config.yaml
n_kv_head: 1
d_mlp: 640
norm_place: "pre"
doc_mask: true
steps: 9461
Each number is 128 + 24 x the weight over its row's rms, rounded and kept within 0 to 255. Layers, rows and columns count from 0. Numbers have three digits each. The size before them is the row's rms in percent of the matrix's.

# down: layer 5 MLP down (transposed), 640x160, rms 0.0829, rows 261-289, columns 0-159
# gate: layer 5 MLP gate, 640x160, rms 0.0885, rows 262-289, columns 0-159
# up: layer 5 MLP up, 640x160, rms 0.0871, rows 262-289, columns 0-159
down261 096:126115120124149122140147094126114163128149128184111146139099137093101168144131124165125163112154082109131131136146126112139111097106082154145117121127139149088190146154131160096151147110123127131088146143096154179116115147141152126128108125080117086097107130147106116086141143140153139164108120176137154142132140150153059117116113151131132118141140141139133110091090128088170118129154097134134149121100144123150119133106107136092094080186121132096163138154095118157099129121156137
gate262 101:114164109148134182096104156159155106141131114087078109112122067128133083122163131085151118112132142109140113142130171127124147124166140154078151152101158100104130146137118122104105147110119145116138115120124111126146120145163119154115121134134083140126125132133131148113124130087108134078121142163155119074118108144119162154128105141095112116111144158094132089161167124139187107109137165124139117132111139102128131086154165125121140142186124130113151075119121155157170092131157143
up262 101:095149125166147119093128132144127143129117118107109148127128116105125088100109107113124110131101116121118105131147093120156140128126137140155124156144152149194138126109151134090178088095103135133090101124096116124145149162135127146167128170115119158122134131057082122137147163182137127125148126138141090081151097134083104166130137104104123105134148161071175112146129130182157126109153135122155136129122123111164090125124167144179143144102138147108115095135149127102134109086148129
down262 099:120178157151126161093125139128163115208081132110107123142088091097174103085118119096144112102119169120091104130146133125105113136127135143138139160127134122138129117099160110102163135076116153142108079157117107132141142122158124156121108160109112169122142104096121144109139143140116084126122140152147115109121095148080130151164111126103132103130140143088140147116141156147130148157127160163119108167087122124164129108151140138165143147122111117105132051098146146151112113127139122
gate263 093:143078161146110131151131095087138143168117141125108115131112107114186091106132191099157129125095129117127111140123106150135105149148116105106095163131142173158119095102173093152107094188128142165104113124123116143134127155113154100088152135193086107123103109152163168133128155135175141127123116107138127133119114113114071154132146098104132136107131148119112123151134134112171129093160137146072127153136132141175151122112144106149119118143134131134166148162118137111144112134116121
up263 091:168194134128090086125113149165132118129129139129138099148118165122079127134137114155130135139143148113165133156108149090093121106126120140154155076131121151106141129138096145154167174083165119081155156105167152109122095121126135123136141094138115115134099154119103107138119189115143136122124150114078093123150133128169159088123116135179147153123121110132140120144144126125165136141108135122137144107132088191129097063142112158145137143142158094095123152139101127125127148120121106
down263 096:140128146141125128140101136156119128113182104133162098152137166154124125104143141134117108132127175130162110159137119137126162115099142160144157124102101104102136111101113123109133140116141122110121119000117112138132133087129137143137130097108164104162159136100110094138123121095136138125122129163111100143143102146123153111134133181127124123121122104140154147098151127137083130113124128125153136124171138099081101159126107146116139176161115123069125149115137103103155119110100155
gate264 091:100115104121150118108153112158090135118109121111119139156116150160110135141119125100120116131130131132172131119112170130101154118121100153117118143171148102139131120168126140134116143175143102064110105119151137109124125130156133148131158138198134113136115135110103115135100141104125155141098139121147120155140152145125107108133170109147128110149161158088152133149101120116165141117120135098162135135103076137072106115157162168148096118097149094136077097139110149111084221147151137
up264 092:143169149143103122124146133135157153101143130161117109116091166102117088140111150079158096120164123175111169130134120160112138127140126164161145087112133134121138114136147156117064091118151146142103179143123132126135126093143127140085092154144128166114138148150151142097153155153108118135090132110122089094112114138122137189132107093132098129147127088104143096136113170095134104130098111175157143127117151122086131135156151113113117154131160151132150139126096089101153118162173123
down264 095:131112114138133130127118135113139078143121137104106136153107155156123074128133111119121134131131117144147107097094089091129076121138114158134062136130086163115132119129117135169138098105131166107115164077144135117151087115123126124124097123130129103091153147150127170154098180157143114138162118129091141149108120145119120138153138137112148140126114096116131113137156167151125185176145130142144122104118148144121143100146131123151102129077128130226158149105131106078134149120120161
gate265 107:131148175130114121107115150131140157141106138087135120120113112140092100115088095121114122142107124142166098092143129125117170133177117158135121146129115160129097121074101134169141160135114149116098108152098114148149124126114186143138097133130127107132154110157170114117082136106074124096090100177109097129119098129144151141112083157148139139130106163149197104109113109148118105151144085126131150122130142167126100169157123105146153103117111128129105138104163164125113088149156119
up265 111:096131117094119082125143194165055115120129123143163121141142144112147092120161115145122138145153156119135107161139107126142114123111085145115106118091151124150156110122129112124140133149124108133147155110157136131090106151105082107103153139118141143134138122145118121121110109184186148157138145077149172136130101106137152126108105122152186144139136083121123107078130113158123157103103114099084132125123145118129135081133133155109156087125104141135097141071167165122144131139116143
down265 106:092108082114113126141138139139090146178141104155147118139132126135129127099180131123139123152111101126118104159149092104134135167130079136117125109130140145103177166206087107127140091127123141122180150098140132085139149150094098113121136097123092106119133120131133128127141122149139154126141139074128168125150155114135117168124131120140171165124164112105126087144127109099108132126116133117092157121093130160084158098142130148154130131118128144151147112076086161103167133104096158
gate266 101:089119102107120103095120102137109133119130103175145137145132114108110130117183139103118106092092166157107145147119150153099137138092149115120138132144098120100124118143112164129155127098096145124110092121115127116138105152095148145111139146162114156123151130145164167140161138119131141102156114163166111123119160128143168135127118161095181114112112151092117130192193110130107104134136170085114100130124087108160159116124086160111178114149111147111087104112106117148156167133111140
up266 102:097114092168150098105130108162182119122120103192140115131136064115115103143164141129153100166106145164120132142136157176128137096080166104131142122102131158099110114126120150112117136101155151126121092110169141130109120175102124153143194099171102166142155141103102138123151111125133117103135132101137103126099141113139130141104108123134142089131093154126121114149164127162125064131133168129127103167110080116139142137147106134133114137132141124141081129119133143131124076127119125
down266 102:106092108116126096120165106129124155178124081133108105137120101139148145087138122155155085108127214165114119116077151121131096105116156121126111136136124138118133159121116136101148127103142139111118145197137122102131085138129168084144149097138119194161138115113139124109131131130163122109154137140169082142100124128114146131137113135141111095129136141133125129143168129163146124083090135106123098138130105162146162137149131110160138169182099167150102120110089131114144120132127136
gate267 100:130108140150069130129118152135141096133149146110124147081113138167108105078126163139145071141122164129101146120103091129112127093174141119155132182122176116147128110140100120138151127124138129163148106126134108155141125149146153146162126131166139106106103096135143145146118142117112160156102121123130166103112073118138146161109111125113138121114117118100118168116176131111105096124126104145147166074129135133128084163098132118150153086127090121113110132137117084163176182115166139
up267 099:138105089152100140181111148169113115137127121120120113136137133162119087107152160150145064103148146127125138085153119104102125093144133140146112176132132078146135130189114169188130143127092138122106120149145125112133142131130121076104154177174151119078114098147148113153110137124159101149116119127160122078104110141097122133135112133113116120109114120133121139134147086139149129134103110163163163101131125165116099131112129159133137125109137117091085144161130094145188137117133149
down267 099:119111114146161108106151173119097159082138131109138081134132158120101144082157162117091126134114104142106106090198166180156095139106142139139113121124118128110131091176136111158159108111126147097124088152157139119153112115100122099107135130131131123130125152129141125150155126176125113110133132125143109109116133131126110129157159121101159124089128096192127165158119097137101105157137118118162152119137149101130147132154145165103098119115151125201148127101133117156118102121110077
gate268 094:140124128101147154117086114130111138116179124100151140124115093114086115102134144138157164108116139129150124146150137129156167090103123118126109151083083119131130159143165163144115114116119109086130159094127142121107141156120130153115133114187136173122151094143108087122116103174101160110148111152092109153129128122131121125133135115089123133198131137101124097140141114121139068115093133111162159114127139079104170098153110127107147138115115109117168146135089131134123176110190111
up268 098:134134130134113137132125114132123142107101153165125134141132133131153131175145128141177092143135141144119108121155117125129103081099093119133130095198139144125123144121161148101095122089107128162084092090150111120168096149141134116118120160078110136105127121128135119152093136164136109117146103105157106093046113170119149115161148118108161148109143113087111072124110146129143125147167113126180112116151107125134112129097146136165122141161133123144142131117209135118141120140099141
down268 096:143138166141127143122138161158159113089123132128130123107134084117121121108153104142134105111134076120101111106147164118123102113138157122158121148167127100114153134118139097126116110097089138165144118074152115130187091107127136161093114123108159093098120109124145156081155136137114155116133140089123146125117133149091169155131143181107137142152173128172141124110071076143146100128112132112136132139104124075174114133146095151092132138152127141077134112124142096137098150112137167
gate269 101:138171107109173086117099142121137142137136116125196138179116144131124123156136120157130102168155084139148117179109093122131112156193139133121147140095137137085130088108164095139155116162118108090159152116099136123169130122091102139100078088124153130123137093096134105139120082137134146123132102140175113129115109125111108114127098126114127136118141133130145127174095085139111146099100123108121131109163142125120113107138092140188120163121088142146121169146119129121135098145141125
up269 100:108054131107102132136145155122104125123141135085115129119139133121165103114148140126113178095098121106125136151132135110179147112131118147145153097162086108139178138122126097070120133114133153115114105141116136115106129150132142130161158137149101167142090083153092118153118166161164143149083122126123066136160144138108112153094142150154130112126089152132100141099131098136120187135102162072105140121120123136124151130116135168108154128120148114117155127135115167150124179135094131
down269 101:133129152147126134125104095148155119136144118153139128073104200124147127109168144139148139129132132104142119083119151129157154124117134118106080126145094125164099172158129169101106119103127178158108108095154095122108119109110119126141142131158112149180144148153132110140096145121101139107113140134129122146138117125155124077152129125113153119114115147131129110103136138157181130123084122114147158133115088126180120105078172116117122090101128113066138116109143124101190128074142137
gate270 093:161106135124136150100118127088091128121130083097148075130114151119174157139136109135143113111136136171140135132142096121128135136115160136132103123105130104127138099093142120148191137134135144139102115115132113154145078119150182170133155110137134145126086131111105110097147116145183117108132121163156119125180125092127101130175127148190143140154108129085153129122116094125154144155118116059122143181120112159105109120131107147099077118108159111107112127098146142130159127164125134
up270 098:105166131126174089070176141131147136142101143129142115096131152142158145131127110112150129115110114124107145131138132113111151117185146120097134095139108105118146115142138148114120121119134110145139127114121113103103127112162107143124117130172159107098115112113126094155124115140118119113168133149117123123142089172108139135144151103132094154159146071133178075114159159118090170161118129157138119143041117100148138181148123124098125085170110124159160105117089094117098116132146130
down270 097:155124111122168099119126134114118126128133143136171133118129115185157167107129121137181118088142116141144116119116120121120132092144121145123161113135139118092152100172110131160099096105139094147153138016100126100125123130161100148151122122140133069178116106155123074125155146101081121113153116137118126126116115145138116103128144117136115129130121141148170108159135175135128184174126105149123089132099121063123127127127109128119135120133152145168135115107144122141106117145132107
gate271 095:124171145150119133128088089128149142140125120112130134139166100130115130123146127143140076059110130134115079138120118152141149087139133118107109160137110130126102135111147124164109152087128077121118184116114119124132087105114146129132116052108155161149149142143155147125124130138114121144130140112136126156111107124136138133093100159190140117138122152120154123153146131155093092154180140113137117104066107128137118155198108114184145131129124125152118106128107125107157069129117131
up271 094:112128141147125116112083103131152119087157138126156150093121095146128133138105105104125141150150106135123144132163117106156140124160111135123158122156153114089157144113098132126105120106142112132144160117126122117124101169161146147143122116117130155115129156148160135164155125104136065170090096127124081110140106116131141172135103158164094149107138082099148097156161141150119128074177161175154085138165150114137132177140132116119127138113141142111164088171065114122121120114122096
down271 098:118084128084101123102129092088108094067120136141143121145083090136116132196125123128142133175110098136129191141161113147151141098155162147124123154152158131117147090110122128141084109104146126125151126229130171118136092132128123145134134130130167134139141120119116141075125113128106095127126090128147093105134118169117132114125122136101132103117138108104139173113136141129127110133179156136147147124156141118132150157145122104141142145101163139065131113127140129118136135124128104
gate272 101:127130103094118123147101163136090117141128134131145141145117121081124151107131092146116102137152096142143142129098122116120135191089150111112153087148145102117119117142153139106134112130091128190105140117145155163127130138140149132130120088105113146115113140107128125157130067135089124121132166111104095136120150125106128131183155116165123067132118152113134143117152111121146117146091136126139171069133133126125114136113157118205098177126094126118109117113058142149168139149146159
up272 102:107131129095129127160167153151098118109150150169123133087102116101125120125127126086094121151130114098108126113119097097161090145142090148160099111128163129137143164145126167094127159142135154124125126126137131099131122155157111087143139122152145144111144125156195125150105160174128149149084188102157090122106136155121139132133124154128109072146140119114149124121108136148109132127128080181059136168181079103146128112128145121089159127118131127137115140115131116153112121133141163
down272 102:132108120153100098110131111129160143116116123131099112115129138160163099211090157138129139094108128125101101134154157131140126048130090175134140109118122124132162083138117147179122088122158139094158133145111140133124140113130123131134142136124123102095154145138170154118136143128157107095128093184134168139150121120121144095115129160113104152108140087134131130166112123154130122138126114143141090150107135123121110131143112087080104122104171167130139164137170136112055130125140138
gate273 111:131128091172150122156094099170153130134113115133143106099116154092109156155092119121153165173182118081127116186124114164126173160146150089085167114138152145112089102148117098153154141099137081125101142137122134134141138144111130160115116169120111175142152139126100180094137126129140149125093131124116108152141108139133132143149122073124128126118131105114140145141143112125147071141142129166128115108128125137118092114099096111160105108123126089106126150138148104086118157140126173
up273 108:128110120125156130140077081176141134147128187131134092119084139101112135161091158123111131178148137122153162159122166153138143136153180128124173106156142144105132147137129125132159112111140095081114133146126152151113124169074090174149095182115098135144146114106091148107159125147082114098120100091117122123114135141117136172142155081125164149100141131108132111116107105109139080129138129120110137084099108095119121114120138117138113145155120116146082153130136137091124134134130130
down273 103:127109084144129128132098162139136180121096150161128103137097158111105135156137118153158133182175107131072147193115146151118091134181107079119142085139140129137112103164094114140109137140125116093130122194128108122126139127130138134131102148126118185156124112103109123167141129130129148110139135114168107146121141141091127158176115063103161112113131121143128140123108098091145134161137138104130131119116119151156139127128101143158097121117132102142112152110110107066106129107135145
gate274 106:137164098094162142100139122160117111163134099094117133125083091169180067160111144135115163148137154090127110122132105167195133160097148092090138108149125119131114080127158106113121153127146139134126099106175126105170117136153116126118163103137092117100150118154149133139111117103128132115171164152123109129107155137124086134116076105131088105118114140123165104132104139092139166150127162134148150116129107142114098142128116162144179116115122119141136127113129107138109106093156110
up274 105:103147106110149133132155136124122126180127136141074110103073089141174105089112136144147159162142132147124086117150088171138139086139089085106111136120167121118117133097099166124106152099104144112137137112160117142126144116138112137135178145080136123125176129134117091165157128141092094125101133148136123123130082151084126125121124106111071134095138156114145113092090125150114109173129105116117135142140143119106137116110114162173139122120131109158102173161115141176133111117117138
down274 107:136152096116120145109134119138173160112097116128108101124104136185177126189144116144130146132116188116129101132176117128132100141126142116126117113131098105135107125106113123119085128109131133140142157194151100137134151127111178119096113153125161151064136096141129103156127111115123091141131174167121127106109133089157144107117128084127116117120110143115153112154094122100153147123120144135149095144122166100123104130138146184127157161094109115195121117138122136145096125111151081
gate275 107:093109131104126092098054159158126153101136164118095105141123151189118097154105147113147112093117143164133131110142143138108162112136142143137066126130116106136095117119163138091128112079140095132157114122108127118137101076099151130130070119150095141143150123144126106165087125102130145114128143113116172144096163124160108108161119120159161172175125110121117123096122164142138175126125113137109139140114137122104155135170116155144137153124135120163154134149112101134119144129169105
up275 106:151115169127163122131137124114141102107094104107088132137119114103115166168109129106170121096121125111131144107092096117100123160112096092146118156133141105171140092146121100128084107096131112138080147137164117202120134147081140111136175145143106120146145125124095142150139119159144114156144079139154135122111170150140102117135117096143136170133145143151097184094159154100128163141113140144131107120128103143138100115136084163155114131128144127163172123127089126128133126117136189
down275 103:144149155126160119112094145122123178093082119113094125123105128115095126118115116120143101116109170177121091131119152157116179133138139137133112161113111133182085121112139161114142065104082082148104120137149107150135132088123165123111120128169110128106173130154141093154120104114138095135065156120140105142094130141097134112137121117138112152159143130160122121150151155134144163115088119119154130146118145102168141146114139146154129152162169075089114102127130113120113146118174132
gate276 100:106125146096118114131114141135113095152141120142104164093144111077126098131090142098162093100181115162106139128150114103174164132103162104133154130121080128133087099133111125132127135131138107129111149123109127100130115072171125149136134108099120157154122088125147141099154089148149093159138177122166171161114145137120126150133079117149135116192120156139100099152129135145135121131120157117156169097122106112083113133136108100120147139168146130144102093130142128165173163118133111
up276 103:117147110201135151147162112087097133156106167131125128139135120121120127072094131098097074127153165097115136109159147211118151118129120142123089139137114154150107136157162109101114164099160154138129157095097119113123090125094124144167146107132143167145089146094122138136102122123126135158131157129127121137142108107113099170098098114144103086150128145172129141150134121112120121132106160166124158111089110135125126137110112157112133114129139161093146125130126165094135167166114136
down276 106:144143124144155113143136112086134160181114162146119131154133137103123115107094111106140125155139255114124102089149120158111136121123155138119116147130109136148125122094169101099134179109150152157130123195098134137130123126111139134166136107114128133107111121117142132132114121135140123151124079126107117126113120121154121153125107134122083112164090130154106159139132149116113123136119119114101141108109078143137136125124100144125106119145136139091105125162104144122150131155119142
gate277 100:179134125108105148118170165127151117115106164084103137139153155089164121112121094119131127133163118100121120137137126090107136149147111098112106152110107149152131185111103104123129106138126132124151115107174107121172110159088158155131133148140123148103160152105131134133142148121139126153142062117140141128112154146132090144105185097108104104114090108182166097128135120151105145163089097144091114089157140115128126109115113119108103139115117120094121157182143075139099144122123153
up277 096:098108148108157114146101105106134156135110176154126140128153144131110118124117147107074140137130129121096134135142118145127102130093158145150153076134131124136164149149173157114113106110113147068102119127146126144115094108142052132102116097139154127133110120104117111134128139154168151127121189171107153135134130131105158123110092127085108135125163154110121155127158139124175099142135105106131091151091131110135123092132131121115126044149124158092137119110154159112165144088097131
down277 097:103113153123120126169099148092134132095117137141118142122124124125117147099130134124170114142116047131150131112140106145116114088141153141126094083136135111129148131139167168155176127074107104115132161044135107167119112136162105111145109099131083099164086128099119105100133150125148163136141092121066147137152157143118133146131139125105143135155176163104166122119129141120135113109109114112146115154126146107152109125159137128106144101148125140154197138101136136131154122099118138
gate278 100:099116143116143125148167138134142128119116164145157162091100150124142079110080096129075110137093110113122118131081113153153107117118131131134155103159128123148139158159137125103113129114121132133152136106159132096129178118106160155107148183131120085133098156132121126119093109132128114101122104144182145130095089190127128157152148113141098153088147135131137122142162154116116143124115165182060132151194151111133140129114126144131109149128117120132131132157174127122092118086142124
up278 101:122113092142134102152114105155093102110162087077166146105091114147112100121079137088129125155133143123140178128090084088112126131128172126094145097145147116142140101146135140123118128130146109085162125108144147132091138132125120117087140116142112128125134140128136143161163141119088132125162082158143154169120166124117115065093141133146095102162163134136121141100108133121130149083145110155152101155147134094164169153105168176102116140151136131149147142148120121152170132119150124
down278 105:096120102171115123155149151112114096097111140134098141113143125117111126153143141138118127148140061114115112130127137120104151144128101126158155115135151135129146127103113092106154138135137103143078138153113126124113170147153171108097141122123131139096131128132101101123141099105108123189105127131138135121122115112071149163088109136115203132109149127155109132104155117149176165160118115088108110161125119096125097123102110151129097122125106197178148186125111164167095146117133147
gate279 110:112147155113123145179136151132135135079165149163134138148151181154138091116128099188141128123103103156084102132136089137123121139108133095102159113118128134095131171112109157117114090120107149133073141138145122142129144126122148111098100143172117097132133147137176107098159146147157130134123133109157151139098119076117111144156118126116144157093123143153091111145104151112115140130140156100102104116161132131128069118106168066115166101089136111133164147146082152134141134131145132
up279 106:109120125120158138126146187162137139122110157193126097140155128092140122125150102138140149124099118151143138107117140144106127103098105148131120132142100102113163129163110162105127088137096127172152150171118116110136157120089141105105115121144142109118142113188123146104157133096123120113130138120115119100117108102142121132130165139133179133087106165166121109086109082149122118124118128116085133109161191140084094116122073120129121154113120087132165152147136135094109103183129094
down279 100:158147122139112113086101064121135090205127098124136116107120126127132116121078132091106106144154141108148115152142157120149156100140127159115113127117125112179123142138148097157121165127101166128147109080160134127106093119148120141159154148113136216145130114086118120169093115173135158109104124158117104127123141146139119122165127096139105120159110113140172169159115146104124122114127139128125144124089064113124183107114129153129104110146145159115116112136142126137118134137122116
gate280 095:140170098152122128134185173072122128137114161118138145158120182131091164137153147148149142083123117160110163132133126164086133113139168122114092128142115150094119094106164152158116108157149118156111119125093120098139086095158063134120105092122098145143107122130137103127139123119144151106116091146127129139125105118148190138103118098115070148092117125148127115128105168131160116132110153139141119151124146110141171130090110110157145147158109128137128101149116109136151156119119085
up280 098:133131077180076114142088148129159145128105133157136148155137141160110140127112128111134133081117111093102128144133117147105147112157111140134143143151132113094173073145109138116126138102081110155141134105064128056104120112157111114098096141094123103134111123068100132112102094122132124104110167156111141108131123156121148158106161159171128123082157132141169132146114147153150136125120131128158124129092163126140151112092103132124137168183132100143103108104125143149129137141138132
down280 095:137163128126172111116117117159110098166157114116123125097155102120155153130096092120116121126134180139140122126116141121134149171140118153152125118092105122124060126111120077120132109142102130121142135230128103124159128138097087092152114124127111154121149138108171097132105107125106138156161124098135122119132107136116150141133167110142140143166125074121141109100157144097098154132130142122140151130141155150132096118151104143126105109134145131094145147194124104124173166086091131
gate281 106:101114162114139112141122107129127097102155135146144139087117144119144132136111138138157097105092141166116134140135142098158143122154139162104131165110116146099136091131127134092142097149133122085145114117139112109104075138141154179142175080119113145114151158161144112187188151122174134102133118112111111125133147094118118101107096082133106126105082145123109103162164144098138126141180108151120125139137091119123108093160117108111091115130135123106117139178130190136092157129156129
up281 108:160131162117153140129097106120137121134133149155122133091149147147149121081131154149163096086132141156152131130147133101157139108135142113102103124125108138073192119112157119070130126142122138100138113098125153133118067123111152152117194132091123163153150122133125111154134155098158119155086118129138114137090159115115130123139092082126130134106145155141111101123112124116111150154136138164121144142153109130096128103165125094098064132155140152151128165120117181158078096142151124
down281 105:107121171137149114125129120128141113071145178124154131103130120113150127132136138133112116093180111156112147109136128166114143114132127154128089143135112124132101118113126139072141131162109173131135123255142164138098145118094145128125105166124145095053119129101160095132127149093153132139140085096128123138139120129125106178140099111113133122152115137155140113148129098121112124102140113157131134136156142129121125134131125096115095100119166099098139146134130170133093134116094137
gate282 089:130144117110123160154153157154137147132113137101148139159129134111150147137112141108139143141143126132182145092117088143126173124111158136163119109178113139099112099126109132124169151145161122147136139148131160127157158139123121175128132169099131126132116079140135143104163116139117152118141110116104163093160166133129114135183083109165109141175118125136123091138113153150108154061149148106115138159063119123135117127132154095111141134165115117099094141069158107134137099094078134
up282 091:123166114107111132109154131141110099144101114153101187171149123129150105136103106126143162110176113086128124143112126149129162169124157120110167132137083144087153188151120091098156153147121171125121141145154127089149140093134129121104115144096124117151111111141138148121177148150142114123130073106104138161150169132133129128105133117157147127133131131100086116111145083127109134154113158083159114122104140113137162064120138132148135172147110129096124125132145122108137077072112122
down282 093:160149151114129110134146148137118083088155130050147118124138143118116125120139150105124137103150116130137161127123110092103138119157103134136081135133126127171079096122149139144152145131129092131084092064126092096161118146089169147138124121130123170115133122105109146114122090155149140106137168135154129100138105116127164140146130127116133148110083112134154142183175105115172175130116139117131165106141133103139137131120133157123135130144144135039114129123069134121149127129127112
gate283 094:131100136145123157137085117139133161112148134105140112155109100131100101196147131155105102124105119140111164143104153102121135112159124129168118125136081140149145154150115152128136117128105099143153150111121153077139154125163165144154120091154126135127116135095170137108133107109135113051156174076158142137114103084093097161103130103102152126101129161113123112132125145154098173135129100169117131092121139121130109121129081114178106167113097165112115118092115120137109127152129146
up283 092:148103091113121117139136104120091110131133111137112136112071172182123086108107151127153106102114101116147097080166148143170099169111119114093090150143131102131149136082110104116114147135135120132155172130125159161123127139102115119087135077111142137129134109138094127128157120122101122169082131137153147102162144140103198122090180111104141114125165101124143107142149150109115139127116115116111130124117181132121140130164121135124086115142132160139184139150126138093127169111109141
down283 093:171128169131119138147083116179135123106120138121131124142100109144134128132143113141157115138144131148169142129124125116137139080119076111150119147130094062156127145131106114156128127148148132142120174038127147107170123157184110097134107111144126086144103123135133112098129111091152119120146129165106135122144127115099140104118119113156158137154123157130144098095159140115145122104050143130139134112131153132133137106187111147141123149128099118091105155142119111162086111118081103
gate284 103:098148092108125135127106174117074099177112137151159120101111147138115141107111151115137113141179161114132143173141153136135106092176157118132120131155154102160132126107134113135120119115144122099169160112146111128151134104109137091101075108099122097097123097115144147106076139081161136151088144145124086123142168141127098131151133157126128120115181144142147131151126108128119190133145116179095153115150157099127130099147149092098102113121109130133105162115137092107151094119147115
up284 104:132136128135096152111119166096099123151145104152167122100127107119179094110096111139191128132143087095160086130143129117158127135145167126053092135134134153152138119157140132146138104174129133105120135113127159133143121128095153094135116072094095150111135059132167134112139139122157154139145107118104151123120120110116154129157147149185121106159175123126080145119147109122104132145113106106145132106109134140110122161129121078124135120131152102112136171159160123109095160139140117
down284 107:166106155127173126164159111113103158089144119094143133117113142145140115120138097130118107101135201092134156082093124128132083133114133115111183134143103166104135160138131137120110096176135141100139144183105156132107134092102106166114101094152141144100149149102137104146142145145122131132141087157122161123133125155084147108123128129111095126104130136143088138090128138169095130091134139184120089134131080116135165116117125106142133147160159122186108113142143121123109137153125129
gate285 098:108175087116157113118105099134096105139102127124133148143170125134099113149135108156128102076119115154115148171144130136110145080133157124113141152139110165145090142127125107095105134150111143135169125116147141130116136120142114119180091149089131155127161107124154118115115099154103157123103139120188145145134128132140167108129125178106152130118072146133162135149098133140135145197118167064121138103078116153104104101106157105110154136131168173100128114135119128129142089128123121
up285 098:163109099124095114091115165102112106148155158165124144091123123143121114138162153149114121105096129103133163134130110117113104138127122194133108144123088112158129133162161110133136119112129099108122096111180103136122100161098131115134126117128137146106111136118101088126144111117088135126107140108110145137152102115152123080152126109107107136171103117090132135087143155130122181163108145110118139167106093090175177159127093169106146140127167133139087132156161123104152184105155146
down285 099:160153130107119096095165116058126132122141167146112162144091088085121121098163161143123158080144141127115147143122147085123103126108128125100155159124119134158158135166168105128124107118130133142129105062155152134151105115141115113147123140128167114147081101094109109109171116125137111088116102107171152070140115132156130090126157144170118143122135118120120123095142155126144126135135136134121141161117110145156150148176089127088140149121153130092075146098136156127114134147149137
gate286 103:116171125130162160107137125099144103143122159195115146101147129124110157145158149118116118134117139070105183178150122132096108127099147136145144138116139134093113140119103136130163132147114122207139106124131090151104135128120125075107106122170135148112089086114151109157171139114096152140142107118137100144134110127122131109086073150145130115164158111130133129092141167106160147104120120122114145125118118120083087141085129150111179132106119118105166155096139137129146120155133133
up286 102:147093131109085135147113133105148144116150128102124109100104123114157121131136114147113138139105132174167096101105112149173141131148138163147121113154166133121122084126111134092127121090148121103100114119094114171144173131132122146144184096132131119161182154179108149105118111100147129148099119087118196121149084121125134149169189104137147092138113143068145097153108122159078109115132148130122109120096149147159128096162137114115125135139139123136114114133132135119123154110089096
down286 105:125097123143091139118095126138141128123178101108137155150090139124140110107134137128137115177139114152143083137086108133130163092112119087100135118125127157135151110121140148130122142097122082120118097071102123135139117131117135148141160140141106103139125138159142140112121152157161146098116152153090136153155098176128084140110150110150108124104126145152140122118129162122131116134134099110124162116150130176104137130122155102162068104145119150221115103137115120163106138076172180
gate287 101:156070141161134171136106134106130112163151110106183087119110109130132099123141155195149118120117148160103156143148114124119157132103141132098105100092129156142139152142099120165159136110146163110097135120137141151160107105088142122090119093105106080154125138143119130129148133114126167116129147102163144145122155095127142097088127142122088134118122116143083141147114107124136173120081139139090126111128155126108134118131096118158090145158114140149117176142196168109155127125101114
up287 103:106143141079159149148086181125139150127127151136105123143137098128160129125127078114130114103117120155121120119119124146156148132135134128128143081138143109120139127170123121132114072117135146132117113110119140130147112161107115158167103146096154107092096132121069107100121109147164100108101104138114102157136116153131130102124093129126124170100098144114113175166088080150133149134111135109124149122082148169178120124167111109152139130110076132139065150131171148113155144106183126
down287 104:109096115096121140119118126085115106142102151108147150147138171142144156073128140120147116136141188118134145130115110122115139143121144117147095126118116172118121125100143121137174099162114145114157122157158131133126130120111152130105149166089109122132148113101122158173121124157131111146123067132111138103148124108150154168169112134119144127117126123131102131145089135169108135107145088125133085152109076092140134127114132153098145095136113102250139147119115151105125166103131116
gate288 098:105105167116118086151136133176137150116112160079151183094120146137144126132093131096127154104117141159134126155119113145116157134071140138153146122121162118106126114160140157142079136130123162124125147124105134117129137114103131133093156112121147098099100175115146154195155122125142085143092155096128122126171130122126157099166141111126133142073127119091112120119152116139110151089104134124133139129110101163129086088140190129145167159119099123099087106158114115123163136117137150
up288 102:143172174131116151167129146142124126102150116135116143117106132109116128074117125120109144123114125112137111098166097112146114142076150090082055153162141154122149157091110106119167146106125139141174118120165125110133073170117133111113134095172113144127158180092099141149112112153126109140121158131112151104155163140127150100130138089099116141113100090126096127102113098141129116113149124157110147156168120105079167129103125124154135106148137136145102119112121151112143143184115117
down288 101:136088132135148127146107120156157123192136133134119106137110148141183112181127126082129097115135165155130143121087098092084184087127118171150133118109151095133094120093121119123156138176109125090124162199124141115122120119115116148143148150105124109067129123178138090144143104107143084118112103141148131143119125110166135138150134135113099147118142140133116095141105126134095159113104114119127127140165106113106100144118157129136137150141131134106110189147150129105119149087109159
gate289 104:136117140161100135147142090133094131142097137124183141134166148121101139151128136102136140096129112105146111112151147069151115155132089106138092096122134113164170113108148125116147092078132109157112124137165126155131128137131095112122081146090171122152096112178106123107138071106145136169137155146110121154086137154129119081122117106145106138154104121140163133147139102101122139148134087122136109128165080117181134120159127132177110155120138117138132108097114107149164090101150106
up289 104:128095147125132156143152101129180159138110128135133150062153128138171159115128119153163138109079122163143142134130133163123111137114122089158102127091097141123129135144150095102146111132096089147086140134146118151138143125096119125111114167138152157123142111157136137127138125118126108170150131115124112187153108126119151120139140142090135108138088104133062107094145149082108111161101111102052106179113122084088122121128109107119130118133132130141144069156105163119131115100120123
down289 104:136115136146131155143134154145140149139098148134153179097123100178149146152121128179167135096131184133116094114172120160141136135106140122152147106115060132133094119133149128137137123158116073164087163232119139156122155121131136101097113149141130155115113152111133140135124126093096131118124150118132136141104102123129156090140168124131117135144106107135129110098155137113092095138113098128105120139158125112080123094113128117112104092124134115098160104174114111111150132109105112